Weights of a small GPT-style language model, trained from scratch on English Wikipedia.
Size: 11 layers, width 160, 2 heads of 64 (1 for keys and values), vocabulary 2048, 3.38M parameters.
Architecture: RMSNorm before each block, biases on query, key and value, tied embeddings.
Training: a variant of SOAP for these matrices, 150M tokens.
Each number is 128 + 24 x the weight over its row's rms, rounded and kept within 0 to 255. Layers, rows and columns count from 0. Numbers have three digits each. The size before them is the row's rms in percent of the matrix's.

# layer 5 MLP up, 448x160, rms 0.136, rows 278-291, columns 0-159
103:122135156122159127187159133135114102161090127122114122123123129119118140110163112096139113175161138147066101135158124148112122106071141145104147116163098121155095123128133135120109122127123153121089143107125110092111188110102111096096136156128159123098109160095142102143171153093152121128142126135184109142122132155132144126126134148121113154120104095141153151153150077136142104164105109182153141162175083160114123136091123144113147159154134123098118166142140144111136163116102149
114:127135123128103151140125129145129130115100140122163134143141126134117153121115085155159157092140175134130112163108092140155163179145160099158156118119094129112120153120144118105131160132135154143141147112127145128158159144135145145142172149114109131133120176121101130110153128136109150092210114115154095111135164097131124141178110127097118110156091120137094169137128092120124164101099119162097110145099100116140109087140124133111198111167169100103126128173106124099110106104096114
107:124114111118147168124137139115157105080119098147133102129149071136130155182124096119162110140156099080093142140178113147117099102118124184110148123116100177164131123103100134095125120118115083119137149112076126106103178114116116142170098104153112101153130116151145105132162114119148143182133147134097116155134134131108106094108118121121165162128140107138131112101132144124103086157129145139116167101109159136127121113153111120151104114162161148122113156061137096126120141146114102
094:121118107153136131096072129134166121112092161105156089139174138149145130113090174147094184118151164117152106092128135094124186114121154142157112121125093084139090120081105129144127118103120132110118141106161104132141083129135141133127153163103131109117116130121064152084125125126109138086104142139132115134154118100100134120134119149106102153142093130114115124114152101076167126136127108127092115102109135128113131111133139116126151137119115165097138164181114174111115185138132111
094:108083066130141134153117144102106126146125118128134109157151117158086153180119125157162148144168167116156075139125111161099155147110141101083099132098073163098110135140143175091106136138102131105132152111122144121129146150127142144116105101134092134098130115117129124116121060120150131138130131141150129161113140163122113117154147080123105152141178111130114131134075120098076120075096125118124096120158136115128141128141123106173128106081142104125087148142154127142122130118113138
095:142114160099184098111087074130165130072121088120110063153132164108130122105158124111162106170117126138137119111141132142127158120162118126166140149154142118132097119146172099125126126123111107157099154118132085150120102115126130137091138108128146140131159128140146132107125078139155109092174084122144138077114136167146121162157121132128175107167128149135088115095106158150119134151152153145108123121112126124114131138167103132146163123125147085075144113127156126162100113120127141
103:149074131146140122123144147152104108127094075131117095124150129118137151149094154123114134083133106174133129156096134171113131106110145120131092166155072139109109113140138107092111094152135126164136118118086152152139145095152105129102119110139154081163131148150147153083139143104162208090114091157105141122180158122165108117127115106161106112126115133131098125106142100124167162146093115095140142112127133135128138115113116119127138161144120099122140145113145104123188114126100144
095:135130103149120172111080155129122087151119139113097140103111130131091107134114134103092101133091110081086119123133154092127109104120134143182129137135148154173147146155138121095092110160106146127132143099129109100135113112123140154113127127086070143155117148098123121148127122141157139108132107090133148128179122122134108125158159129162100112111103137126116158129144113076139151131187134169152117129103133177147188134054125164139140154125109137164179133114123149124124116119120118
105:131129157075140112131132100113067176151151106098127125132123140125132140151104125116140130121093111120184105146157109142141097131148144136118088113149142148156154122127144156121117177161153128143076124121123099133106110137116135112142090111123142126107129100104131154134167136140104127159192101097127119116147163173173123167099152171137195138172151117103142102141105127158090085126134141136111115108136149128133129087099133119121079149151110138095121152114101117140153144115104175
101:127167060126125173097118092135139099101157143117135137143157136153170174128101119133154112086111136148122152115112079152183093106126139098109127113126138146100128091102126118149134157132101149127175112132125129161120122133110145148154159175167125113145111127174124163133148138152118135089088104126126097126098141100137180114119160128158151148163088095083135109112164109104119121145142145166104145122072104121142114141133116135110117124138144097130161150114108176155104137125138115
106:136079152112096115101107097143098102108133106150113125080120160165141118098125144176130097135122112186157079111105116106096090099138159135139108110096115103105139114116134116138123131154096117148139122108140145152158126120146119137091113126144124125159128117160098153134130103134128115138133140143155099090108160097143136092139176109107146139065160163142153118147092078119141071134091167110159141139106106112180140114109121094130148108110116110154115168138105184135129130131116140
101:159148116110113094134141128122115163090112160093132117105126157124078115183107123140127148138170101119138148061127100153146154177126159090121115131159109164126096186115150075112138125116171105111133092185166174143118117135144100128153104149168122152094115114133166142124081141116073160143132113158117148118096130112127152132135119159113122168132101107093132143124121136105133130136137122139150102123145120166132099115124135105136124092124117138142132120159109106145162112080130134
101:147092128109141134167127131152161132153119087126183112156066140114140124097101122116144132133167113083070144149115138129147127124139116112145148138159135156148158131135160165118134130145115120111105129110104099131141116127122077107093167140148160129122096141124130127139133129174102105080125119137119108078141149130153162154083146109128188089114122120113126095148169127149129178141092096126111150116112165143114149106119156155162099127088122120056130145125147142120153157126121110
105:169122097115131133136147171141108100116128108099162121158139118121097148158108102116179144176166147159098141177188131102125165164074167094092108149140121128088132143179115117116102143120126102144094138101112140136136150163114134091101120102155179146101088149108134121122123117145119105121151132131124124098124087135140137186134111131124147131109135160134121134141149109160124132115127128080132174144140150156124124117111100079129134166127146107092144137154178132121143151132128098
# layer 5 MLP down (transposed), 448x160, rms 0.0882, rows 278-291, columns 0-159
101:155110119102156174176134167167113137173101174130132106166128172126133153168119120180110141128145127054129129109121170118161103095132150143147118115129103145118114142139108161104126128128106162138147118141088152173114139130075121111106145117124161125085138143100130116157122098126088111116147129137145109135094117126141143119118175102118132158138126130142147124155142145086156102111154133151099124151102166127147104145113154112130159139121158139108191152095137181109098137142103139
109:114158181121112122163121087143133131104138141140107119098161126126093098128107068133135123100119128124134071175124148131103131120108170113156165101144144112174089109164087130145122115170119085152109108158159131138114094106138139164154175094112132158103092198125096157133128117138132123160129143103147137132151105098150139124164120124103149145076122118157140159113136143095108136175132131150170117131156111138134137091142154167124132119125109107120132158139128111108135121088107112
106:149069148156157140138130140115123089096140119101122154119108112133144106153135146128153144124194132096140137106128085131139158107130145099134104140127110131102119132091106123122162102126130126099112112114108147122114120110147082101174103126181125161121169126171101111122141134155156117151118137093104124133181142135085116156114096152111090156118151141127164129129153118149111095125085121109135090117145171136097121119141099109155106188151140106210140108137164095144139148138120117
099:111147146140137109125133118098116156141082121124082093152131126107129161155139120157132160133136101157123156145177109117118181180129099135180139145145142099117115125093084163124137129127146114122134150169143153124078156123144117153176144096144162144107128165120103151122150183100114134139098127106109152134094138123088151131125108150126145163123144132122142155139159150132145146159137099134141138101088118110107130118118152163092156131100175160109082120098101098115080158126167103
098:146132142104132140120104160122121117130123121098147112078103117095096146135134134085139145158113132119119072143147133174145121150141104100121115131169120135137132092144138151108134132121138154114131141142112146118093138118130118135116121127130115155122112091179103125146098105144118116115112127119157170149134124182092102147113141099168170170117091126140106137105103174127139112178134131087134163150169115080149116135137126144118107139116116123023125100090182156170137117122138098
092:157147123165091108116117080140155118106084129133128119150164102083125100104142090145114118140136092124148098122114155144115128114139116129134133145145117100147125054179113120116156130112141104099114121145147099124101147148158079109098106121101146105106146132133172148114104140139134182138169110118142140148141140101132147099170102129141125105133142126084111152104138118129134091105154173118133094194093136129152122106142106107114154165081134163097167126106160100168124115108125107
102:132111143128134113147176148172126096110094160155102166115133126118091159125111138123123090157148094153114129124116139150151085140108182125135133132127131123105100119129153111061133137149120126125115170129138116128102098179117116102093121105123107148151152119111139113095158098137129131106150124134129136168132126124131179113068106112159104140137161147146132193139142126093131174129166136152170175136144142163125127103164158178118137146102101149154138155109187118125111127141134142
097:105108115087158115120111089099134107140121137146092135113124115108123185128125104145143107115073103127150120129128169136121132127095107114104157129096103144114065099142143157101137133118067135188127168113105160145134102122133126144146147165115110137140161146134125137128099102151131120134113140158114113135094094142117181123151095153102107139109133138121154149132126170144150169122130080155156115095141122140106142104134137126148126117098139117101127132084175153135098051076141123
103:125144158126112166162120126122119156176122143120135109115118082130120205133136157132142084151126141141162123118173115130140082140134157122102127120099105116107138114173144154116129117150154108131131124133126155141091105136114146122179125129106154076165176117121138123134138115155123128134126128112113157138076123161098094163134121133142153063103127124135141162166150116165127133105143128147133126140124122080151108115154164122136091166103124142060135176106157145148074124151130119
104:089104136154150119119123157142086117110142101127112092143141162108153151133126143062095125116141133117118101117151172115119119164173067131106168181106169109106121107174168133112141126140124103130131172110114129109076063139114138125114115137156118141150156130098124102133113108130089143146123157128142153099119112137079133086124157139102130136093118107120132112113143129082132139139116147078132134148116123147123108136107158160139132129115125150079145133141123105180100068114127137
107:134116121089128148099114118076118080157121112113116114141144141090080158138138096103154125130119151128114115164145114136117145157118130098140129124149119179127117130126117131095129172112092101103099137127135113116127147147156140110129167118130136135138148127134169063159130162092126068150115141147142134090114149086179125111157193156107155160106127120101138079105107088118122146121069111147133113156171096135121110161130108129088103108109108135144137136125099141145162158143101142
089:076136120115122108104147166122122119074103126101129097143095104151105092153149138111133133123150116081133130119102137086074115147149148150118115084090100165161088089100150160091121126138108133097137122134122158117131104165150094152128131099150119131117115093128148169127094107143157155159154134112107126127126159125154153091104118148149109124144145135118142121112116148100138099106091126055121134131124119076119144111131154148080158177091127132086126108130161138116150105104151114
103:164143135146106152162127124124131120106151147164132149134161174139144139094122141116129154151146099154156182136141145132148099071147154127136169155142100152149153137161132150121128133155114092101132152124115141167122137170129118148100158110100146167116112093142146125185120083105096139095118108115119139133139146119156128127124111143122135123144115114143073141102153139131161084141127133139146175124133104163168162125135163103154090095135141136117080155089125104125043117115123129
105:129141143097138149136140137122158093135093110152141124107160149135096119144074113163157147155119144134185147141143193117129111131097178134176126106105136097154125153092099087085114164149125114105141144110150161092156113132137110082111158128145118105146120168167141116139133104141131096131165153135140088129153120178105115139128111148091111099183085115134124155186150152126147123112137133120106109140145125131116115098127137101116153161118134090165130151128148125104122171106123142
# layer 5 MLP gate, 448x160, rms 0.135, rows 279-291, columns 0-159
105:144129125135148148128118081132172128130091074133091147163176135150194127152125098089130144143091087145161129129100147095132091125121160091146160165143135154139126148095125071151143139104152138145137113126119120142139143085127106109178110113103138127132146132128116160121131136104137147145142114156135125139099127101129137119123115103146160115127131131180179134164152088102139139131092154099153134135129100171097090144144122138132162152173111131147114113152138103108127067138102164
094:125095137176164099135154121106080143127100154146141151117137153129151117170117165106136087091089100146149091086112107093125081156125120145128107075136166120112115153151075157140128116136137121081103148096181131149129121093134127128103152078105125159102120161103131143123164155136110117125129093107105115111109096115117155134146160123125116119099150114109115149154115129102154128104098089129142103122166114128137149122079096122123093146149152126145121149133114145142134183173105131
096:085146134124157191134112192129137111122110068144117128158158143146109112130138107122120122199096120075139149121181114088130112138123104116125131119139116124134135112111116120177117099148103103119127136139134142154139108093096090115130151102155152155107128145132142172136087112140075131149146110137130132138148100171146102107126140161127084158143102182105150155120120116138154122106132075119163149138122134114100120136132165115141132129103097127119136084144138093100100089096126121
105:107075102126120132135115107117122112102160093142128093137115131182145109118080095130170153149094092136111138085158166136128133112117189086135140104108127141116089136136116103141151158134090126155120117086121142105111155151155136122134136084166110150170137149146122136090189142134106154115118120134102110130127132131096112139121180120155125121154152158136124129123079131122144110088170119108117111098110094116119138094103116118102116068097121118147143113139099137071137111118107157
102:145158123131116143136087115109138178113119155122143128174124137130161090102102116113099155132091120124097121146080139133126132133084114092176156125164106077121119118119088138169121129161163129143090172121093120128126125150146123122121115128157105117140163152152139117156131093100131085083157150114136110124113168119127138120165091109124140079183074136093093149115126139132158170120114132106139123112121124121110138172111109117155135151124135101097173118131163171134117120170157130
107:115127182103126158196117113135143104110126117125121075141104114115142118131121151092071117109106074121169089114153131096135141131119133139152139158136108114118168099126171128152121115188135124116085107142105113139121140120123138144135110165141088071105120112084068131120127145150123157130136131141127140101103123119175134111092099130136131138140132143163109139093138147135093128137101120116153148107146108118093156162112174121134127163164117174138121139085132148167137077126129138
103:144108108109130151146102120092105178157108115117139150162094151135145097132157118115123073123091133098176101115131165158162163148121140132141155137118143124152081109148163173107123092123116129129116134149144141082144153114142158143146126162136082112095129193088092108141126136101087126136131168125134109103121130142136110100126146160163129117111115153140151160096126135130140122164079132135138098174155120113142166154090088120126131105110159154138161123078108129104122108106121114
098:098176121140126124131106146099140144129116137164148165146101161136132107090114139144102145142149122091173145156114153133129112124140112102144123114137076133174158121137098110118127117134130146113167143124124155121118145096168131136082154093111135152164137158119139107110122136106185110102099141101146101095126087093128138096112142108124127120150104130132114081129130137111091147099121081108149140129143124124092151137122071122116134097123127102150095159215117160071119111177115139
096:117162132140102158173082095116141114133137157133184158149116129089134139124121131135107134136127171119099153094089100101093192170095140130124173154134108116115103131114098121140145182101155161175133125111132120154134181118145116156114115141127101129133091114115107115109089161127127151142104096148161164100143148140125134110123133089128137167094094112120159128109135123113152120124106091170100133102108131128131125111141083154163130142152134125134103165117075166143134140112164144
106:140144170111162129167140108100089148109100155111151174139131134127120126147079096130163120119109094148131110149143108148112099115120135129140147099157164192134136112113083174110123131138087147121157094110149135100125133102077091146121098116140081118118143172133136085161143169123124166096134135136123161106154122118143146094116103092132136146143183116123136120102122144159121141127117129129139151119087104158097146146141132075111101175116182130138120120146129157120092088129138123
105:137146172169127145158131115085124129085109149126138113107153104152134114115120162108141125118172137162156153066191121143145141175104137147110131138133070159132110124134116135179120155185148148138103117187157117147132121153079107119123149124142117159134089115160136159126123138131128127141162112128115159156090152177097138136156088143112095130124118101132129177106127136144156127131097164135116133133179158124094104157133115138125108158120097149148155134120143143137147105157118110
095:151089147149092130152161130071117199127112108076140122124090126106118103162133143094170119111147145135137110129119129130139118108100075162133110125149091149164098139115073090143124129136158119106132130110100145101138109050125131102148182121104114109120135135130116111116145129114128138115151147124110135110087136120119112093119109151120143094160132107160088167147123184128130129098101123128168143115131079133104130097132107137162163117131167123093109107124142127153132090126104134
107:067133140122120112107097065144114143092113159176094124144172138155162132128105116101134131154122108132184124119111112109151105147085172152136123136128147169112098117127136142174130113165150121102131149154114114130159146113075093118137126128139124106126121150128107171128134125156073128167131177129139118178107108118136139122150128154143129122130146106137140126116123173121145090119107110154110126073140098160175119151110099163132097140143110125139124163151128079134129082104103112